{"n_layer": 12, "d_model": 224, "n_head": 4, "n_kv_head": 4, "head_dim": 64, "d_mlp": 576, "vocab_size": 1024, "activation": "swiglu", "norm": "rmsnorm", "norm_place": "pre", "norm_eps": 1e-05, "positions": "rope", "rope_base": 10000.0, "rope_fraction": 1.0, "qk_norm": false, "attn_scale": 0.125, "bias": "none", "tie_embeddings": false, "parallel_block": false, "init": "uniform", "init_std_qkv": 0.0419, "init_std_o": 0.0, "init_std_up": 0.0419, "init_std_down": 0.0, "optimizer": "adam_variant", "lr": 0.00109, "beta1": 0.9, "weight_decay": 0.27, "lr_head": 0.00962, "warmup_steps": 301, "schedule": "wsd", "decay_fraction": 0.661, "decay_shape": "linear", "final_lr_fraction": 0.0, "batch_tokens": 32768, "seq_len": 768, "doc_mask": true, "z_loss": 1e-05, "train_tokens": 331700000, "steps": 10123, "dataset": "wikipedia_en"}
Each number is 200 + 20 x the weight over the matrix's rms, rounded and kept within 0 to 999. Layers, rows and columns count from 0.

# layer 9 MLP up, 576x224, rms 0.0436, rows 79-120, columns 56-111
228,172,208,223,214,220,169,191,209,213,204,190,203,212,183,181,186,191,182,213,242,203,198,213,240,212,187,212,232,218,185,186,220,225,205,200,208,226,185,203,225,174,196,201,205,203,206,237,218,223,175,190,230,215,198,158
220,198,212,218,165,165,205,219,249,175,233,215,200,194,211,233,208,237,212,188,219,200,185,219,178,212,208,179,198,197,192,208,220,223,175,196,209,195,221,178,185,159,207,203,179,197,189,193,163,225,190,195,210,209,192,188
180,199,178,232,190,228,205,209,205,254,200,185,162,183,196,204,193,215,162,198,199,167,211,235,177,207,223,201,209,244,198,210,225,171,171,210,203,197,192,189,228,195,170,178,219,219,179,215,210,177,240,169,217,216,221,170
188,209,214,192,180,193,171,178,202,203,191,206,214,201,223,210,212,191,229,236,250,212,194,201,179,221,195,188,215,189,198,199,180,205,177,177,205,210,186,221,126,207,176,228,244,210,192,177,194,169,184,174,208,225,220,212
168,218,163,144,186,191,223,194,203,216,203,211,225,215,173,202,198,170,194,244,219,189,178,197,171,180,223,211,232,213,174,201,199,203,228,186,200,224,197,197,196,222,202,228,189,200,194,184,188,182,217,173,204,201,191,235
195,190,200,169,184,169,198,193,184,182,200,188,157,194,166,240,216,182,169,156,177,184,221,179,196,199,203,142,188,206,201,196,191,175,199,213,203,232,201,198,217,178,199,218,199,174,182,207,186,156,237,229,231,207,188,226
247,176,215,210,201,204,233,153,238,206,235,148,240,205,204,229,216,211,200,170,203,219,215,209,174,193,202,184,215,231,172,206,164,189,211,179,206,208,199,221,188,238,257,216,212,200,201,250,199,221,195,172,215,221,219,217
193,163,239,205,209,215,222,216,218,213,209,203,193,176,216,226,189,220,195,244,215,174,213,223,208,154,220,194,208,197,165,202,183,201,217,179,190,180,149,179,156,169,201,190,203,225,192,203,159,188,190,221,199,222,177,214
183,234,189,223,203,209,161,189,199,165,187,204,178,194,201,181,205,209,167,227,187,186,170,203,183,225,210,192,195,191,219,186,193,221,164,209,182,169,209,182,209,184,217,204,204,209,187,188,217,187,199,175,225,164,249,219
212,212,224,191,200,199,165,198,234,220,204,230,214,176,221,230,212,198,217,195,227,149,208,175,194,213,169,200,188,197,184,189,213,182,227,171,197,218,222,197,200,156,205,238,203,200,155,166,203,227,187,224,225,205,214,186
182,204,200,205,202,186,206,223,180,199,208,221,194,171,199,172,207,181,161,185,225,180,214,196,197,203,185,209,192,177,204,159,178,178,162,200,232,192,185,197,195,211,182,207,198,186,237,207,146,218,228,230,198,192,199,210
191,200,189,209,207,206,180,212,218,205,193,205,200,208,196,160,219,198,217,198,216,191,205,214,208,202,205,200,179,222,209,184,206,150,153,181,213,175,191,183,167,210,208,221,198,206,209,195,199,170,210,220,201,205,217,178
188,206,177,230,220,188,205,217,218,221,152,198,195,208,174,197,191,198,194,208,208,175,179,212,170,200,217,196,200,209,164,233,193,227,192,201,204,214,164,185,216,210,202,224,184,225,244,203,208,201,214,212,219,220,196,215
180,204,198,200,214,213,186,206,225,238,194,189,225,203,205,238,208,187,206,217,228,200,198,204,200,210,193,209,202,190,208,206,173,208,214,217,169,164,217,236,177,212,177,174,194,206,187,238,233,201,188,180,189,212,191,202
192,191,205,195,206,182,195,211,184,172,185,200,212,232,170,176,198,191,210,220,186,206,170,189,235,185,196,187,198,176,201,188,206,193,202,196,225,207,139,162,200,182,194,188,218,212,200,218,197,206,153,181,198,190,185,241
179,229,233,185,199,199,210,205,218,235,195,217,202,179,173,216,195,178,209,202,202,168,221,204,180,172,244,197,232,216,217,222,178,216,180,169,221,173,233,166,182,194,192,211,203,192,206,190,193,192,224,190,233,164,211,210
220,230,245,218,171,215,210,182,193,220,202,189,201,192,208,240,198,216,199,168,234,192,222,199,200,202,183,214,209,211,176,195,174,181,167,185,209,190,193,221,179,237,178,191,217,182,203,191,160,192,218,236,190,178,219,192
183,243,147,209,213,194,179,201,212,196,188,190,229,194,206,181,216,211,166,186,228,210,183,208,220,182,218,181,214,209,178,215,203,168,216,211,189,214,194,201,175,239,196,206,180,198,213,213,163,217,209,240,217,184,170,217
178,187,197,209,190,217,176,182,242,211,240,176,189,199,187,178,212,169,192,217,227,205,187,195,220,213,189,183,200,185,166,226,233,180,194,198,172,191,170,184,190,199,197,196,213,184,211,233,173,213,164,188,192,185,213,209
154,210,191,171,213,211,211,215,144,183,183,229,210,230,212,178,199,177,164,221,200,170,200,196,205,198,218,207,159,205,176,173,180,204,199,181,202,169,205,205,208,210,210,228,223,177,193,200,211,188,200,227,218,218,171,228
161,209,192,207,199,203,227,212,185,198,189,193,159,217,197,185,190,180,242,176,221,194,199,210,182,206,189,165,240,192,197,169,195,215,158,165,232,232,184,198,200,216,207,177,203,204,196,187,222,187,248,207,226,209,205,167
199,208,191,199,192,169,197,184,184,172,167,207,172,237,219,225,204,181,170,184,163,172,224,235,198,169,223,191,198,219,178,221,211,192,176,183,193,195,209,166,167,221,216,185,185,206,199,185,188,209,220,197,207,204,179,158
189,220,176,206,221,207,188,196,185,173,185,185,202,178,190,205,193,210,216,196,232,242,221,209,160,213,173,189,204,219,195,199,207,207,264,205,198,218,191,205,197,174,164,199,177,199,185,221,185,163,226,210,173,212,234,194
206,196,183,235,215,242,190,201,220,219,178,189,203,198,225,180,196,158,225,187,176,205,194,210,221,201,204,198,182,210,193,242,228,192,243,214,253,221,241,210,176,151,186,194,200,199,187,223,178,200,196,213,232,199,182,229
175,180,199,202,227,198,218,226,187,214,205,165,223,184,169,178,189,204,203,197,156,207,218,242,196,233,211,178,179,206,201,190,229,175,210,215,210,214,231,200,214,206,164,175,175,232,209,203,207,223,168,193,172,213,177,201
251,270,184,224,221,198,206,186,161,214,203,202,160,244,217,201,206,185,189,208,218,210,147,192,200,221,192,199,187,190,197,191,190,191,183,180,214,200,202,238,189,186,227,203,211,179,195,232,209,166,216,198,220,220,187,196
186,171,209,186,185,144,191,193,238,207,203,176,201,183,207,194,214,197,209,188,213,187,173,197,162,187,204,152,216,213,234,196,226,220,200,196,164,214,177,169,178,199,202,194,198,233,166,200,206,189,193,180,171,236,178,212
198,206,220,209,192,193,214,188,194,186,217,193,207,221,202,212,204,190,195,188,226,189,189,205,197,231,228,207,202,198,178,249,212,189,275,170,181,204,210,209,183,233,191,200,210,229,212,186,194,200,177,176,214,175,153,203
192,175,214,181,229,193,185,195,250,166,187,206,157,177,193,203,219,177,207,193,193,196,189,193,226,202,180,260,195,191,163,203,224,221,168,203,231,188,194,220,195,210,204,220,203,203,238,164,206,204,216,175,187,181,204,206
176,195,202,189,209,189,204,208,202,173,231,166,227,212,170,201,195,204,212,215,198,217,195,163,177,211,221,224,193,198,183,177,189,218,223,211,192,221,163,227,196,192,174,195,220,197,216,230,213,197,208,196,244,224,169,228
176,224,183,195,207,168,228,194,193,186,186,172,227,194,188,192,182,211,184,195,198,170,196,188,203,211,202,195,177,184,193,186,223,224,193,233,220,192,205,212,230,188,204,201,176,193,218,223,176,201,215,200,205,205,184,210
203,212,175,193,205,233,194,180,219,173,207,206,228,218,196,195,185,197,183,179,195,199,226,245,174,213,169,198,209,208,174,187,227,204,207,200,188,223,199,178,228,176,161,188,219,210,173,153,201,188,195,178,197,180,191,207
216,160,197,200,177,211,216,219,179,161,260,215,215,183,231,190,174,199,209,159,192,183,196,200,190,193,200,232,168,199,211,231,212,216,188,199,201,208,209,205,186,199,190,222,221,198,202,239,223,209,225,189,216,195,227,225
217,225,164,205,237,188,187,193,217,217,206,185,258,166,195,171,207,249,180,213,181,183,181,195,182,190,213,183,212,186,186,231,184,244,212,145,199,170,176,205,215,201,200,192,239,156,217,204,205,207,184,197,176,199,186,230
224,233,227,210,184,186,225,198,187,191,182,208,196,197,193,204,203,230,213,202,172,184,213,205,192,213,203,192,181,190,189,204,237,194,216,167,200,198,162,209,215,242,196,173,198,177,195,172,191,203,207,222,198,175,208,188
200,174,206,222,187,182,198,213,172,181,190,184,216,192,202,190,204,209,232,189,178,207,231,195,173,194,202,215,200,192,177,200,160,177,213,195,194,191,188,188,170,182,191,184,179,239,215,213,204,189,178,164,161,201,226,202
222,204,181,184,206,210,215,209,193,217,218,219,197,181,190,222,206,155,167,182,186,196,207,169,199,223,201,225,183,182,213,206,224,231,188,194,220,187,195,204,187,200,204,236,251,175,214,233,194,220,212,201,161,194,211,204
190,206,220,173,199,256,219,175,206,191,207,166,197,159,187,217,189,205,224,229,143,229,205,184,164,234,165,172,183,226,200,185,192,207,195,191,171,187,197,216,224,180,231,232,183,189,183,183,208,195,217,200,157,184,187,203
175,249,214,178,220,187,237,194,205,198,208,186,207,174,207,192,204,208,168,224,201,164,175,235,175,179,192,204,174,177,204,192,176,187,219,187,202,193,203,209,222,223,194,182,196,168,180,219,198,191,194,227,180,185,198,182
208,203,204,212,189,190,207,217,189,210,193,212,205,182,204,218,194,207,189,228,179,178,166,208,216,214,188,225,193,209,171,192,227,190,178,213,214,188,219,207,191,234,188,193,184,155,195,215,225,199,188,205,235,165,208,206
164,200,205,212,200,235,195,204,166,195,209,196,203,213,217,226,203,173,181,172,215,202,161,214,222,225,201,208,196,187,214,184,180,191,199,207,199,202,190,197,229,161,181,223,203,162,197,213,225,180,185,181,215,195,184,217
182,231,207,164,205,219,193,215,191,178,184,167,203,212,203,215,207,219,180,204,190,194,219,210,224,178,220,170,216,206,231,206,188,219,197,160,209,186,188,185,203,186,216,192,188,193,197,219,178,178,187,215,190,223,185,184
# layer 9 MLP down (transposed), 576x224, rms 0.0426, rows 79-120, columns 56-111
187,246,175,191,217,185,233,240,218,198,197,212,206,184,203,193,225,197,208,215,218,220,156,192,208,190,221,205,225,183,196,201,175,215,226,198,194,188,223,193,218,203,220,192,195,194,174,194,166,201,172,224,187,152,168,210
199,241,160,187,206,186,175,174,189,217,178,185,185,214,187,209,182,196,179,220,166,202,223,193,198,229,179,182,176,174,217,205,196,198,182,226,153,179,205,191,170,196,192,184,216,177,181,217,219,152,192,179,209,187,199,176
183,169,170,236,165,192,203,164,161,217,193,196,210,207,192,200,216,190,192,194,244,178,186,222,143,195,188,212,202,206,196,204,193,221,174,201,184,173,182,203,196,196,230,173,191,194,192,198,209,205,210,208,216,208,199,194
189,214,192,263,198,206,220,205,189,166,203,229,174,204,212,191,296,215,207,193,190,197,196,195,220,211,174,198,184,183,220,230,176,189,188,172,183,169,210,186,197,208,170,207,194,198,210,212,216,213,204,212,181,205,188,201
204,244,200,171,192,214,193,197,213,203,208,205,186,199,207,195,233,231,222,171,175,204,211,226,197,216,171,207,190,182,200,201,219,175,205,198,201,214,211,229,227,188,192,198,198,181,210,203,212,224,191,187,250,237,186,219
219,205,167,200,210,197,169,206,205,173,224,186,173,196,175,181,226,172,216,203,188,187,204,219,196,187,192,182,205,178,182,196,207,178,214,216,189,204,186,179,218,184,209,216,204,206,175,206,205,198,214,165,164,206,201,204
178,200,235,179,216,230,219,201,197,177,184,164,192,154,195,193,255,206,190,215,199,158,210,206,170,198,202,218,221,203,226,176,211,175,172,209,184,210,197,188,191,216,186,209,204,208,229,214,218,195,194,196,192,215,191,224
214,200,186,196,196,181,201,241,208,212,181,186,179,226,201,209,225,185,211,225,196,219,165,228,200,186,213,157,200,182,228,200,189,195,226,212,186,148,235,215,221,232,199,169,186,206,211,163,195,179,218,201,199,213,192,211
207,207,210,228,195,218,179,213,205,243,207,194,181,214,191,226,255,188,187,224,207,191,227,220,213,210,214,216,219,160,206,203,227,193,226,236,206,209,203,184,216,213,160,198,200,190,197,138,199,245,201,203,206,226,196,188
212,197,240,206,182,192,233,195,180,187,190,189,163,198,208,204,207,221,195,189,180,220,188,190,197,192,195,178,195,209,163,182,224,169,178,223,185,200,188,214,225,194,194,185,203,189,216,191,198,192,230,198,214,186,206,228
234,179,178,205,193,192,187,183,218,176,218,186,180,229,186,210,151,176,191,183,201,237,177,203,212,227,197,223,203,183,221,213,207,204,204,224,174,199,198,217,207,184,229,193,204,193,172,198,183,223,222,205,205,201,212,169
212,183,194,184,181,174,187,192,217,213,198,234,203,197,223,192,217,192,220,212,205,246,209,194,200,208,212,220,189,193,206,191,233,207,203,185,202,208,201,210,204,179,194,228,188,206,247,154,192,211,184,232,193,205,206,196
199,202,207,199,208,239,232,203,209,225,183,201,204,211,179,196,149,201,205,192,179,251,207,216,175,183,199,185,186,208,202,191,198,168,226,208,199,210,196,212,205,175,191,202,178,176,191,199,170,178,157,236,215,183,204,227
192,184,209,192,185,165,225,197,191,213,203,207,215,193,219,208,182,201,190,202,211,222,180,197,196,173,175,169,176,188,196,198,232,184,192,192,205,181,227,187,208,195,211,208,204,178,213,186,162,230,193,237,229,235,214,172
185,221,179,212,195,201,194,200,211,216,244,218,184,213,183,167,178,157,188,193,229,187,192,204,186,191,234,199,175,194,187,228,249,186,169,213,242,202,181,159,189,184,174,216,157,219,205,191,210,222,220,187,236,208,215,193
204,239,177,214,204,188,200,198,196,181,173,184,182,195,180,202,246,190,192,210,192,212,172,168,226,217,193,243,178,198,182,223,212,242,189,184,212,234,190,238,179,182,224,228,189,200,195,197,204,191,190,214,190,185,189,177
165,208,196,208,235,169,186,179,187,191,209,205,193,193,183,223,230,226,213,193,156,195,215,153,217,211,220,207,209,188,213,213,198,190,183,162,192,201,165,167,205,219,167,206,225,182,207,220,217,212,181,214,231,214,203,229
193,195,188,202,224,198,180,207,201,210,213,166,173,180,171,180,119,223,202,174,194,207,212,187,214,196,204,192,219,205,177,190,191,218,201,168,180,207,202,188,208,218,215,190,170,197,194,226,206,194,204,196,202,193,189,173
217,229,191,202,205,196,194,220,180,190,218,223,209,219,178,198,171,214,210,168,211,188,220,199,198,195,230,223,162,200,232,187,195,224,220,217,212,185,205,225,210,200,183,194,200,217,169,199,232,187,215,179,208,208,191,188
232,193,197,207,203,210,169,179,220,210,245,192,148,210,195,209,204,189,224,186,215,199,179,223,180,207,189,185,214,198,191,190,189,188,237,204,171,160,181,207,156,183,199,191,197,175,170,214,198,250,199,191,256,203,205,180
208,190,202,177,197,225,190,222,185,220,187,182,158,191,174,193,231,231,204,227,201,187,216,216,213,180,200,203,207,201,181,179,228,186,189,210,181,207,234,245,219,202,215,160,186,205,204,222,164,190,216,188,193,218,186,239
184,184,169,191,206,193,225,191,172,177,232,185,204,204,195,212,198,196,202,154,180,198,166,164,219,213,195,176,167,224,223,170,198,182,237,174,205,182,178,210,190,214,243,179,236,213,171,176,203,182,186,183,154,210,182,179
184,193,196,225,193,190,173,164,206,185,210,228,213,179,190,158,186,218,197,199,221,207,191,231,154,199,214,191,191,202,223,220,184,185,173,196,226,208,174,229,213,167,214,189,191,221,189,211,192,204,200,203,223,212,180,209
184,257,183,201,191,176,194,186,222,188,197,191,206,212,203,185,173,217,181,194,219,235,216,175,200,206,195,179,196,241,210,197,176,190,165,174,198,237,219,199,242,208,176,217,200,193,220,194,188,217,199,200,165,191,214,185
212,215,198,219,203,208,207,195,176,184,193,225,165,235,170,174,143,221,215,221,215,194,199,204,170,166,215,232,178,185,177,224,214,180,207,202,208,196,191,193,189,211,188,175,224,184,198,204,166,199,199,200,209,199,206,215
220,184,199,188,187,214,160,191,196,201,197,195,207,194,232,190,237,181,194,207,198,225,195,211,181,175,217,241,208,211,184,207,166,172,164,190,188,210,204,208,190,207,173,213,217,191,230,185,213,207,214,217,151,210,187,194
198,199,209,251,205,221,212,212,207,234,170,186,213,216,211,218,198,176,233,201,170,201,219,209,197,214,200,212,196,206,186,232,196,186,198,178,221,197,175,184,206,195,194,211,214,227,199,232,182,161,236,210,209,199,189,185
196,207,198,205,186,205,202,196,208,205,210,195,227,203,203,224,131,190,166,213,196,198,191,196,192,201,170,210,222,166,190,193,189,189,202,191,249,217,198,216,226,219,185,204,216,208,201,207,196,200,225,189,212,182,184,181
214,196,203,195,190,189,177,188,194,211,221,231,206,184,199,187,174,208,205,236,193,189,182,194,183,189,205,222,222,255,168,208,183,177,193,196,178,211,215,214,207,179,241,187,224,204,201,215,175,178,215,215,211,241,194,218
149,192,198,222,222,198,235,183,183,223,191,219,180,226,217,210,150,192,164,196,199,173,196,227,184,186,237,182,173,227,206,226,193,207,174,176,208,188,224,194,231,200,206,192,218,216,218,198,215,179,233,229,226,172,201,196
188,188,172,199,223,193,160,194,182,198,225,203,181,193,203,247,233,236,212,184,183,210,181,201,200,203,204,179,229,233,215,181,207,209,196,199,175,181,193,226,187,180,205,199,204,190,185,207,182,202,152,190,209,216,193,198
195,213,224,172,233,169,181,217,184,206,179,215,192,218,183,168,180,202,192,194,208,237,236,226,228,241,215,238,192,201,197,205,192,201,247,202,205,228,181,190,192,196,182,189,222,213,183,173,203,204,223,192,196,189,191,187
197,202,225,215,210,179,198,185,199,219,201,234,203,194,178,161,259,205,190,194,156,187,164,237,156,181,173,189,189,198,197,185,172,174,212,195,203,186,225,183,196,218,192,188,260,210,186,192,179,212,225,219,231,175,215,197
198,234,191,190,176,177,208,200,238,187,199,188,211,206,188,201,271,166,195,226,205,203,172,183,196,184,196,175,209,214,174,198,199,180,213,175,220,205,182,223,214,208,183,222,201,188,234,189,179,204,209,205,216,205,176,202
174,190,231,198,206,218,156,203,225,191,207,200,211,207,238,205,228,218,236,182,218,174,233,217,198,209,199,186,214,236,195,205,212,165,199,211,179,193,236,215,206,202,171,215,219,196,167,216,208,186,204,178,181,196,175,224
212,160,204,152,180,221,202,229,190,214,226,164,199,232,186,171,192,212,219,188,199,204,187,186,221,215,197,178,195,176,197,210,174,210,226,224,214,204,215,224,193,197,206,212,201,195,198,182,199,197,184,185,206,173,195,215
197,182,170,207,183,180,209,188,187,195,188,221,195,220,209,200,210,185,218,219,201,227,225,196,206,217,189,144,201,224,169,184,185,180,186,206,189,216,203,233,210,210,189,190,194,202,170,211,236,202,173,201,202,186,192,216
198,219,236,235,223,193,218,207,176,192,182,174,188,205,198,167,216,204,201,182,189,184,188,220,193,216,170,244,200,175,188,190,220,204,209,200,199,212,173,195,190,184,200,204,229,214,173,179,176,222,219,188,199,222,204,205
173,236,190,200,186,220,189,194,199,242,187,201,219,219,196,200,196,188,225,227,182,226,196,233,206,238,178,192,212,201,228,181,176,180,183,191,180,206,219,222,168,184,229,186,194,224,211,161,188,195,186,206,182,209,196,175
182,164,185,199,186,190,217,205,177,162,173,196,226,189,229,196,242,168,205,205,199,169,187,198,152,219,170,211,175,195,224,244,215,178,153,188,192,192,196,193,231,185,197,189,178,228,229,177,207,200,189,202,191,206,194,207
226,185,223,186,224,165,210,184,203,188,176,162,194,189,212,207,204,205,196,184,202,196,232,175,183,182,216,225,209,201,195,182,204,149,187,163,221,205,206,208,178,186,197,190,191,203,221,224,171,188,180,202,205,169,253,199
227,183,210,208,196,177,193,203,218,216,177,192,183,175,185,167,164,215,195,216,207,216,197,176,214,201,190,246,223,207,224,168,209,191,248,193,232,172,207,194,199,179,221,209,232,221,183,214,178,191,165,196,214,196,195,208
# layer 9 MLP gate, 576x224, rms 0.0432, rows 80-120, columns 56-111
196,200,194,157,203,206,191,205,191,183,188,192,189,193,212,202,170,209,188,193,191,165,240,161,221,226,201,208,206,232,234,191,182,186,183,173,171,209,214,227,200,204,209,202,197,217,177,229,203,180,210,174,203,184,204,214
195,214,180,214,176,204,199,166,170,192,172,162,175,209,211,204,173,209,190,201,210,176,167,197,183,212,177,208,201,180,190,192,188,192,183,204,183,199,176,203,226,200,199,213,204,214,211,193,227,196,192,184,190,184,166,180
180,208,193,171,203,235,237,155,202,206,200,189,208,214,201,220,193,182,221,200,193,183,190,181,161,220,193,185,198,180,174,233,233,224,177,209,169,204,219,180,201,192,189,192,167,204,189,160,216,172,192,223,192,212,207,186
207,212,189,230,218,214,168,176,182,204,205,223,220,219,200,205,207,172,246,198,207,189,189,185,160,193,223,214,191,203,233,193,194,190,264,201,196,201,192,191,194,196,222,190,224,191,178,205,202,176,184,203,216,223,183,182
198,195,212,200,187,194,205,190,219,230,221,216,194,215,218,210,175,198,199,212,225,204,210,180,180,189,231,161,189,188,236,189,204,175,183,226,196,211,204,172,206,183,195,217,197,199,184,200,177,262,186,186,228,198,194,212
185,245,205,219,183,198,218,176,190,195,235,178,202,229,215,181,202,173,184,201,180,201,201,210,210,204,180,197,171,214,199,210,157,193,217,195,224,167,177,229,195,184,225,190,209,232,193,201,191,215,211,198,191,163,218,182
199,190,202,203,198,185,209,203,190,192,211,189,172,209,198,196,178,227,200,203,182,203,209,184,190,208,186,186,214,213,222,231,170,211,200,193,217,166,190,161,222,232,203,221,212,216,183,181,188,160,233,231,219,167,210,200
196,202,173,193,199,184,205,198,237,185,220,231,180,184,221,209,186,229,214,205,179,219,195,205,186,198,197,221,192,181,197,188,221,215,199,194,206,198,191,229,155,187,183,199,182,189,215,196,174,216,132,203,195,225,262,194
221,200,199,197,187,220,195,193,232,211,183,184,179,192,215,212,169,182,186,190,238,191,184,200,206,183,219,227,179,193,176,229,229,184,227,183,208,194,186,197,158,180,192,201,188,206,205,181,202,219,202,198,230,204,229,174
187,222,205,224,199,192,163,224,209,199,175,205,198,238,198,163,206,216,192,213,189,186,189,179,193,168,215,243,193,222,171,210,198,190,213,201,184,233,199,202,180,188,194,167,263,205,168,219,230,194,191,182,239,180,194,229
186,184,191,189,196,239,195,185,183,194,197,186,204,178,185,193,195,200,201,177,167,195,207,207,176,222,200,209,190,192,192,228,147,174,186,201,196,191,203,207,188,210,159,190,207,213,228,205,209,177,205,178,196,224,185,193
188,212,186,224,195,193,225,251,214,214,206,204,191,174,200,219,181,231,138,186,175,206,222,191,191,191,203,237,201,216,174,211,195,232,171,218,209,157,188,209,187,202,215,223,193,205,193,192,194,164,201,222,217,216,207,212
195,213,217,213,208,194,194,184,208,170,200,157,205,170,238,210,167,196,180,185,206,180,204,192,216,186,210,196,213,201,212,195,190,172,235,224,172,217,209,178,188,209,229,199,202,193,203,146,211,191,202,204,185,210,218,220
195,213,284,193,218,205,200,188,172,161,198,183,168,222,185,190,186,176,209,174,172,196,170,213,203,181,204,229,193,229,190,195,225,194,235,198,185,165,188,191,187,190,169,205,227,179,220,175,199,202,160,197,192,225,197,176
206,189,154,185,205,217,194,228,176,197,193,213,222,200,163,195,188,194,206,200,242,211,175,230,179,215,208,182,192,201,205,215,182,216,202,210,200,175,193,194,259,189,180,201,227,185,191,186,191,151,186,200,185,208,162,183
208,182,224,197,217,220,200,199,195,226,193,213,203,197,180,224,173,230,205,222,177,171,218,183,172,220,181,196,202,207,210,213,186,201,178,208,146,233,166,194,204,201,184,199,227,188,224,176,223,199,177,195,185,190,210,205
194,221,213,209,242,195,204,164,201,225,199,192,195,192,157,211,184,200,203,211,199,212,225,202,183,176,214,176,167,178,170,161,218,210,203,222,182,198,194,196,211,229,186,223,191,222,189,184,220,219,214,245,222,200,185,231
208,187,212,228,229,211,205,231,237,182,220,213,184,205,200,192,200,183,194,184,207,199,227,210,242,227,216,218,179,167,216,171,171,183,196,190,217,238,197,219,195,205,201,187,209,222,160,224,198,201,182,187,195,187,185,228
206,225,177,174,216,179,203,190,200,246,232,189,166,223,166,182,195,221,214,192,241,185,190,187,178,194,206,190,176,224,198,231,238,214,185,208,209,218,221,205,231,190,245,174,195,199,237,186,222,187,194,197,232,220,159,192
214,219,174,221,226,184,223,168,179,215,188,170,199,181,237,197,194,213,191,191,178,217,179,221,221,147,196,168,217,139,181,190,179,209,230,210,179,220,218,191,189,153,191,181,190,223,212,203,192,210,212,220,202,224,225,208
227,196,202,207,212,215,212,226,185,231,213,226,195,183,204,224,200,204,251,206,190,197,214,203,190,230,208,202,185,204,226,201,195,193,164,233,188,229,210,202,222,201,205,187,242,188,187,198,199,200,200,172,189,195,161,193
199,219,208,217,199,189,214,200,206,176,203,182,208,192,218,170,198,177,168,183,211,206,208,236,196,203,219,206,197,165,234,209,157,247,206,204,179,193,179,195,222,211,201,234,176,200,195,219,204,217,192,183,191,227,209,217
198,209,198,193,216,181,222,178,205,189,211,227,231,224,179,185,171,182,217,209,237,173,225,219,190,156,196,229,191,171,209,180,185,206,172,204,217,208,216,238,178,193,198,205,194,201,157,191,232,212,159,170,222,165,228,185
223,209,185,218,153,217,218,206,195,192,224,251,195,196,218,190,189,225,189,172,195,199,202,220,241,206,204,223,239,178,198,226,218,205,219,189,217,157,183,238,209,190,192,189,229,169,220,167,202,224,206,180,211,192,210,216
223,218,222,238,244,207,184,186,150,212,184,181,167,204,221,178,182,182,202,203,222,213,199,162,175,191,184,190,197,179,187,174,188,189,200,209,222,216,185,209,197,180,180,206,207,182,212,202,197,194,178,213,188,220,204,200
224,211,204,193,225,200,200,210,223,204,180,199,203,214,211,239,172,203,215,160,188,176,192,174,207,217,196,197,199,198,214,249,207,166,185,202,198,205,189,230,198,217,220,205,213,195,192,194,174,166,200,193,213,180,173,193
159,204,168,221,194,197,195,203,180,213,186,210,205,163,220,188,193,205,207,179,217,188,198,209,224,178,199,240,170,201,251,195,216,201,158,218,169,204,220,186,123,185,187,237,229,175,172,208,214,182,212,204,210,213,222,207
214,199,216,216,189,209,209,181,175,209,242,176,174,214,167,205,184,179,205,200,177,210,184,174,238,189,202,219,193,225,206,171,205,233,195,190,179,204,212,221,241,167,205,185,190,222,224,191,200,211,209,220,182,156,219,195
179,247,197,222,193,224,192,197,219,200,205,209,180,172,212,216,195,181,195,179,211,198,212,195,248,193,204,166,218,216,208,158,189,199,184,204,173,185,188,201,209,197,164,177,229,206,175,189,217,188,219,202,183,185,223,209
176,183,156,186,192,212,196,210,178,177,190,211,229,217,223,177,194,224,183,198,198,193,186,238,225,194,179,187,192,170,197,200,222,186,165,212,193,204,248,207,215,189,189,167,208,178,195,198,195,187,190,213,234,204,190,209
199,220,186,187,220,175,219,193,194,190,199,194,202,193,205,211,183,197,229,186,209,229,226,205,217,214,204,234,177,186,202,214,214,217,200,195,214,204,192,198,182,212,192,169,208,183,186,206,229,177,182,222,201,192,204,188
205,189,214,186,231,199,199,191,180,210,203,199,174,226,206,220,195,167,205,213,208,230,212,189,190,178,205,241,157,194,239,216,224,215,219,248,215,246,222,208,185,178,165,206,219,179,207,222,210,165,191,188,234,142,226,162
210,171,178,238,226,239,179,199,199,221,202,208,240,202,225,188,179,230,194,189,206,155,202,215,224,198,221,206,207,176,211,185,190,201,222,177,219,170,196,194,234,179,173,193,226,207,179,205,223,180,204,228,231,215,211,224
198,253,213,192,197,205,186,198,184,211,207,201,186,173,197,223,175,193,179,185,208,185,175,202,173,235,186,202,205,216,191,169,174,185,194,187,231,170,184,251,196,163,256,214,211,212,198,223,202,195,150,234,212,148,205,187
194,192,189,216,194,242,212,194,214,172,199,192,197,193,158,194,188,172,187,234,223,183,186,227,183,201,175,165,192,172,191,197,183,188,169,216,204,197,190,187,181,216,205,204,166,196,205,192,220,183,193,200,199,197,222,183
220,193,205,188,222,199,178,218,193,186,187,198,219,230,192,192,195,212,237,207,187,233,176,229,188,238,195,203,165,201,201,212,190,216,209,199,214,204,176,243,233,203,160,212,199,204,230,230,183,214,182,219,200,225,220,199
206,191,172,200,190,212,187,176,154,186,170,225,170,182,222,229,184,216,167,185,191,176,193,183,194,218,205,186,203,176,192,185,187,210,172,163,151,165,189,183,186,195,181,175,229,182,156,195,193,210,178,257,218,193,205,201
178,166,178,211,219,228,212,150,164,197,195,204,186,166,219,163,166,202,204,169,237,189,154,181,239,227,198,225,197,199,203,209,221,212,196,220,200,199,212,235,193,163,153,176,178,207,182,206,205,164,177,208,193,218,174,215
211,202,197,212,194,228,164,236,195,194,201,200,172,223,221,223,181,172,176,198,203,160,227,217,194,208,181,202,209,230,214,211,142,206,200,209,201,203,213,241,204,212,204,215,204,181,195,213,225,224,202,195,202,206,197,183
179,208,158,194,189,225,205,153,205,239,207,238,204,191,208,180,204,178,193,184,178,210,222,211,161,212,238,231,196,194,206,195,181,207,204,183,192,189,222,195,245,189,210,186,210,181,217,232,225,210,205,191,216,232,207,199
213,226,198,194,219,197,171,190,203,227,186,172,232,188,178,194,210,188,218,211,256,171,164,186,221,195,199,196,201,207,199,206,149,203,202,198,237,202,219,212,174,237,203,219,176,174,200,175,177,197,166,200,190,216,196,224